config.toml
head_dim = 64
d_mlp = 512
vocab_size = 8192
norm_eps = 1e-06
rope_fraction = 1.0
init_std_qkv = 0.0442
lr_head = 0.00918
decay_fraction = 1.0
batch_tokens = 32768
doc_mask = true
steps = 4694
dataset = "wikipedia_en"
Each number is 500 + 25 x the weight over its row's rms, rounded and kept within 0 to 999. Layers, rows and columns count from 0. Numbers have three digits each. The size before them is the row's rms in percent of the matrix's.

# down: layer 7 MLP down (transposed), 512x128, rms 0.0879, rows 252-268, columns 0-127
# gate: layer 7 MLP gate, 512x128, rms 0.208, rows 253-268, columns 0-127
# up: layer 7 MLP up, 512x128, rms 0.198, rows 253-268, columns 0-127
down252 104:521480525488530446565544485518480512457485525466486510475486469503494492455479501505497520505515440508529508509477510514475512471496481520535558506525511486511488492478526483465509504497516544522503473463521537490498514525506432510460494472494489512516547473486508478488454503504485512507513527491488521493445506526507505518468482497457516486447487518497491512480504520532522446539483
gate253 099:484470501519522513436555547494507494515530480491479476467457489455496502493547509513512501487521549519520543500547482508515516547501535545490482476513514543508520495477500482507480549518544518483534494511502484504551520506520496498475499521490506522543469498527488504529507457542487526503502476503492480490507470525523507471514480496514500482465472530459473554518522546522492504525486
up253 093:506531529489544502504509497463500431520480496527532508490489491556462491530462462541541504496483531503488489479465506481545480489544497539489435496487482483477483539485459534472529509496489564491522486529486488516538469493487467497507513511484507492513491519522514527513524491508500486497490506498455518511487530544528473493506474484509494483488505471483527507525564504508448526500473
down253 097:487475516538485540501450529489483498497564462481514506510477491479564510472531537533515481476487537487484502520481508501541505546514492516504482491523532484500503497434485496522481545534463510470519489503458511507498545538485476473501496484515506486503472538514487487495462499558505515501475462454526487505497487469477517528505442487485493484482542449474510507484499518491501494493477
gate254 095:465524545481466503488537479467493528494484541487496490508555513478516486510521513520480522511529508495537541485488471480505470482517526499487486513500516520480483471537448531474489510476518475494465538500465482522515508487491551486470509488484541512505508481480446538521462479524477489467495511539449508553502502490523485467504556507501514500520522518499540552478519497529496512555491
up254 096:515550483506499527543512561478488484505480492489516516504492500501492479480481490437506521517486548480535532466502513473515535473454524465475488466501528513465475476510491527532512499490496508521501474500501505532495498519525523513539575475489523462469466528521454482466521486523508544514512535457507489495493524470514511455503491519496456535468533514504506474465505500508495532470505
down254 094:483490511469464504506509530474501483490467498453489475496499543518551482466471508549540537524496480480455499449500474500517531501517510509518566501498547485472492521513468465491485523499475503479480473481485528477520542506530486494516518513488494467482499516494474557466460528507547513517461509473475478477548473544483468505497512515467523501537535520492502509483500454497493497517501
gate255 095:500525510504503496420521505490503515512460549482500497517487552488555514490520553476477482504515532500482508497508529498487501495520490533475496494490439498467531482432528501509545517476468533464489488525454483511483519481498501514466460550507486496511494482493509488518542471506528455471525552479479495518532475483534513513485498481491514502501479460507521491543498480524487474516525
up255 106:492528473458501468486529471503502475503509502483504520529498466532510467508503529483514507503467482493483510491477501536524520445513528461513471477443483495463515538516498490505457498474494501514515471491480457567479501516516510529481467489530538482464553511539445489500439457484472452510502492497504514521488489502555530515497497500480507511459493499518541506491469524483537505489484
down255 102:504513520519485488483522484533516486503486512508528487522472531538498529521492483500491479487510503508479517492479499463492521477469503488501456483475502509498534555480480504475529519446484500508460518507487491529435502545465487504512487502550445507519504502542475514521440469504526529515480508494528489552524490512435496490521502483458480498470504428527480525543509470471510516483498
gate256 098:472522481523506517464443493493526472469506529509485478538459465483542527475490493490488504467512515478502525484431551529497485493488538541511506474508486488498490466462494493465508495518458526536516489484491523516494564477523502503499508516522482497515523515505509509491495523495500502519543517527463461476485462550470476512542518546531474512506464544541485515516532501512500472484524
up256 102:498517537466530495527491513446452513496486507467483489488534534518455494472503536472510480495470536513502469464520523512502539508500536512527511456466518525493519512474491521488483482483468482497474510510552483509483505496505508519506452515528433515473456487490479501475529480488471516506495505512477518500533512528492560478479472520469485473526490532519570506497445515505495465516507
down256 099:500493493518520498510511526518565457519490509513498452453564540508521517512499533497550501531499513467504515464491490510469488495508530464497522470485516504514490455425500484522497500513517491485449533520502447523496421473508495507523482468453465499514492507496508499487510494491513545495495509482506502534509474522475471527505489527489483525516525497480500545516505529449504512524509
gate257 107:516474550496502482507531469485521491581496501485524509507491575480582501491483513509478478500492461463485495486500516497511500561501525532475490525494490498461521521516524503533505480480492512497523473482511457471494538504502487508467511491522532522503505496530520459540462521508475469468474476528521486581509463492503491501526478492484496518491480482500492472516516496537511492487519
up257 115:482510447496488511463550500471465504495512470482510502511508481496500504475469494506493568520550503510544493496457476496528499512462491525507507479515539469474468503530525482498464522564489503507503479503503503482491549471511465487539530500510538468479498501485504474538493421571492514509539496498489504483459522479537449484502506527492488537497499501525516518499496508512510521513522
down257 107:536517478490507475496494515508492496532488520447505471480443499506528504495496583562471498517502534514513454504521507490482476536480537495505505524495510491494456505509525501505493499499486537492524495497472468521533555482547514547504458518529493488449497517499507472481457510559480497537511511517541482534491485505506503450479475506497503523525518479503503526463498493486535537502471
gate258 085:499535453549466457495473499484511548520514455501530483494507520555536485458487500521466481483517507453540491481462442513510485526519536461494535479538514497481481520501502539489484471519489508452524495506523513497492527497484526509487490457538499510526519509529517481508484504484495484477509499511475512500468518482498486530504502481553491480498523479536495534465420508512518484526483
up258 099:485455524483520511498493503496483477484457533472518557471498460470481508540496499497539533515453507527492497483517488492472543509444449538510470504459472521485486470481490524543507492483490465487488505457493497487493501493529474468483500503491520488470482475451531499555518503522513489497496501533546512518543494502531494498480492490507496532464464551490534469540537499480494480531513
down258 104:510521516513479501585519531447527509504477530508504506477508511511497531513474509519493475512492498506496483472465557519511464534473496501533493487498490523505542454468494488488524511515490491489520550523511515508477504517515565484498489508506484521532497497485511494502480477530498524419486498491569410504522468485506474478478498488494479488446491505490498471479510516505495517498504
gate259 100:550489499499508476541477515530459484532502485471513482536532497504541530504479546516497471528492521491488488490522502489517511471490485474500475485514480495513521449466526511504447455529495504527482470507489471507507537517437474498473510514483500450523450478542503475522473516530504515515463500510504536472503473503466525452507473498484486485474441516491512467461508497464529459494515
up259 100:514499521493486487531495461541489559492470508499488548482457492480484544507520480454538513519479509510534520522516546493508486468467450479516520514526486493474489457517494493513503522520513520493485532483501463495525548453536498540518507484506519505484481500488489501499500475481495501456452535528498462468525497488502439490480483527506487486513453448502518549490488480516473544507519
down259 102:472494516455472494518499464539479506496475469465497514478484513507483496474488490509525453483525491448492523503519538445491478476494513494493560484518513445495486523525486548510493525509551471523549496493503470461499519512546489506525537472514519486487542453510513490493517489452480522414489511468460499496488484484471518486504507498503492519494516493503502544510470518475491500485474
gate260 106:532468444519484521508483518529443489492491541555546474469517512475520484512545484482491496465471502507499503517501506496520554527506525480506504477466515515533503518535479482529488507508512472499519496473504502512529520533559512481473474541478505523474514558515467556489500480521471519492556483517537551486525519490515471481512473484544492490496500532500517499457513499486524491493509
up260 104:477502483534533521497495522527504505487500476511522517516480544483432498525493471486449532529476542451518478490526486528441528479493502486535491487507511501500540491540499487521480543479521442500475540532499506496525500484505486530471507521494491502515455501534462590552510475514498504504493483497503498503479527493509506491533517468503537497512506490539498489497490530542466510516479
down260 105:492511502531489480567512511495508536509508469476468498500514517477445501533454490505472507506507499536514501478521500488502495478489511516497493497516514511465496545483501508483539502464470488476510521533523508511477545524455506507500519485528486532543509503480516532492572538457476467480486529461508524476506491466527523520503491518503525467519524441507466492542471495436475483502549
gate261 098:478500521508495520509482486458484440523499520487505506474502500499523551468451512502477503509556507483506489475520532509493557457517472525518484471489504554492480534481475498517497491500504493484459491456488493504516504472517494466461488515503480494494513506486510501569566518478532452517485492488532505498444448497519533528522463483487487507489476496516491462511539512527483511464469
up261 102:524443504496519518504516477476527524495518478481504506526445499482521485512520476507480488489487510488495505504542472528528475516521545501516494462454484481515472505446512485547520514472467519507536514526469469479490536557482499544496499515495501505465497525493499494497446455496487518524495479469487511525432481456486488531498521532508460519474480512539532528513494443509493516512527
down261 103:506476504491507479543493506513498491513470494495450502494538506589468479532503473540505453497500517496496540482519519518526493523494500483460478490507501489542518545460501495526506500474498505475516498513466495485494530501490449505492509486508503533546481537476498525513465476502466530496499545533496515514493501464496491501495547503460478451494529507513534502527411510471519482500534
gate262 106:487504460494486516482475530520552531500492494509504535518488480490448491501461514414522502498488514490495531522489488487511523493493496536496510523523475500453460519489494445530497525539507483482526529490514530510487468502487499465499519491547520479482502525476472500513517479535522466488474450525431475508482480479527483491528498508551487515497540500531503543534518485486468457496510
up262 100:490493504455544504527526496485504506489553531496483468459511496492496500479508461505462452556500492512467500517467478470483483515500485500507499490563476485564473482480483505483504446444510499506533475478517521525519531497495554514477482513469456521485499497519544480535473517486552530501481513506495512516518514507466508444475526473482514494486481520475523500504539523499521496465505
down262 094:567519475496488523453509500517509502459455447468523489525502541501506492476492482492499463521503510495529501497515498547497484508478512500505523497489545450450499520510537497533528476524495501489517504507523502486515498476494483513492490503495534456537525525508453524536498510464495436506517544520517516510505477494548492528469500550500505500478526493512486498465451522448496518553531
gate263 095:507527501544502513487493488477504492512537488492519515527506484509507482531497446482501504494531534555526547491507549487511507500495480432490530495483495504525547474500497526479487527463486535509531514459491504509499510532500537485503569523531484533500484488510492491507502526467488468512462496528518495509470488477522510490514469474526517522500463523452528505519500510459492524529592
up263 093:533487515521473490509514482524502505512542505529454528457484519559486496497479500474466497493499509514524485501517467466533500570525476479510513530488468486547504515527513483467533494497500488494506521517499575465488497493507500527485499480526504483446480558493447492518470511504537483483510488511512520500542522533498530543527501502479472461508503489531520520534527502485478459513544
down263 097:448489492486473494479496507493529531496478507507520487493479480550519537516489518506505457501491417512494515447468525473493468516472451522464488490461500495478512504513500487493477465523462540467541507539490508532522498515510549502512495521513552503479502532504479482491483506481509501532489488508501566527480483449528534534492502504544481489507548474510493486500480461511492468511530
gate264 098:518508464526484486495533473512510476481517486489481515504558526444511481523521498491502476506518488490544523519479489489518518520453533475443481527470513491497498500490552534540501504449519519455535492494515440505508482537462548506497506476515486512484501489475492504522497490542509473483495484493501515498506463509469516515506505462521478531483462442561522488492463519546465515500501
up264 092:495493545472452517486494507511475513509491508512413490462454501532465545494518513459507515507459496511538469530535521519492447522517485518508496457507528499538499487525487501514479469517510504520458466530497517487521528522467485472482513494473518504535523539519520495486512510469552505471513547493490487484550527489497522519508507511473473498510516487529488484516524469536470474460513
down264 094:496523481490511458528446495472523501505476525496507479532510490502512493487496533487486481543474470484510460493484430472497474515501515524469483517487468518551461508506493546490481505507507525505535541545481486463472495486512511512497492539466484490464503481524463555453499547465516509478502499492441513511519494494476497505515516501473524499512479475444540447481491470491524492530490
gate265 101:515526487505482550473474519518490490528487497497483450495457530491516503513490473433485477524531476480490508503470507489491498479525515543508477512466507494507528490488476500477527515522444487476542509494498492548462546512485519531473470465542475455500503483542508516500527496492477473483462509524532486528503496532478490442478540524463516522487477466526538516477508526478507474483459
up265 098:509502498501479488436486475534495517532492475474516442499495512506480540504554503462518439499538516511464528499508514537507477477509508505551495483486524496504492496502509482486492534521471450513522514548503532530448492543491491466528495493539494461536522472525531504502534489511485446512475466522539521529487509500510491459471486486514484509515489489505449472491515485500506512555498
down265 097:513504512500496530501533512518520482471538473476499506525530525477485501502529495498493480467553514476495535501576471483523468539497507503545479493463475524518499475527467518526545505463500502521465509477524490480496519503495496528483528521527523523515523484504527492466526460526474471494530548522501457516517498507486462533482505493466541531459521491509456460499472486549487518461528
gate266 108:484565527484512492524504518537504497492452486530482525518514510491524541517493492514474486538450491519531480490502515472494525506517535493484509522457502467485414489520510532495520493514474482476482486487507523543520484510502493523495504516545540477485514505492463506523554529474496490504478547507516541506505550499471518431490476492476454472530518483516462489492515491521523478511497
up266 096:528438536505503478502531538494516534477535541493554533462529505534508464506511519522506480545501489495458456504516458520504464506520495494525475514476500468475522539463469447449527520503481502532522516508496481467517486485498508502481471492480490524516486490546516484508445455506512508476501483513508457510542520513543519488509472495494522503535486478513492533464467512510497523492515
down266 097:462495480547479529531462492525509522465503479508533495508539498486458498487491515459490505511488461523506492494478523500487497558479495498520501493482534449484488491504518506554491517485462492498514517506492559504498482446517511476527480541436513506497493452514513501468549523523512497521461483512506520462460541552491498505514492478518480479455484503530514464496478458525533474495499
gate267 092:455527488521558505533496498525469503503538559491503515478488456530533507515492522557502500467501493517562500512478497493525507521463475462526500495483537461534461446534496485486488492480471491516473516512504491515502503520513489527501480501501496511524462480472468516512476510446482488511457523550471539473483468526508518514505538495506485536501514485523499467507538552509504468505500
up267 093:497489511484510493507469525513521549432507503483501501505528495501483515522520493465528547537464511517515437470430505509492521497526477459522517537483477496539517470505484490495495528462453524538421505511553546527503470505481517481492510473507528510495489473463510489463480522498461516505506492527527501503477492518463469488479526520517496512526500512494516500493534490524495477533511
down267 099:500511501488543520472505540497513565509517472437492508524509436485485484479501481517522545488509516506526445499487478505497470506500466493514505467534506484540512525488531487482534510478506517554463484511528514508493499479531493526486516490491518520517468515501553535454451490469487500504484510535512499527466494497473511522525528530481500513523488491536524441519456484532473502515463
gate268 101:486478488500526514445462492519492506526514482508533512508481524466479540507512486475498498480490489525500531460448469474524471504513466493455514478489461521492505479512440500473524452556464502482521488499482499505572517535521512520482484473490518506530494486471543486531508502440532494472514523520472511501528554487525500496487471490514493504491487508482487462522463528511486503494558
up268 103:485528483517535506529483481539491480460456536509514485525521469537476511522491499522506471487499498499504451542531509515492486566494497473501453527468460501512460479481467491487500471530526492481494485501515524484501550535428470499534500478515549489494524506514548542483461513484494470502463456516481477494497516499467514526479530526491490488504469518494525493531535517489459496495504
down268 098:484523499504512498541504490508503506479463490486472491533492500486503524537506546463487473518490502544484519505486457467516512493463508489457513469522482527503476502512481482502505456525501502491510541518480506459510507494466491514441543500468555502482546513462522516500523483472487497473501571449461517464512549480510495479493536490477514491536487505446498506516489500502500544448532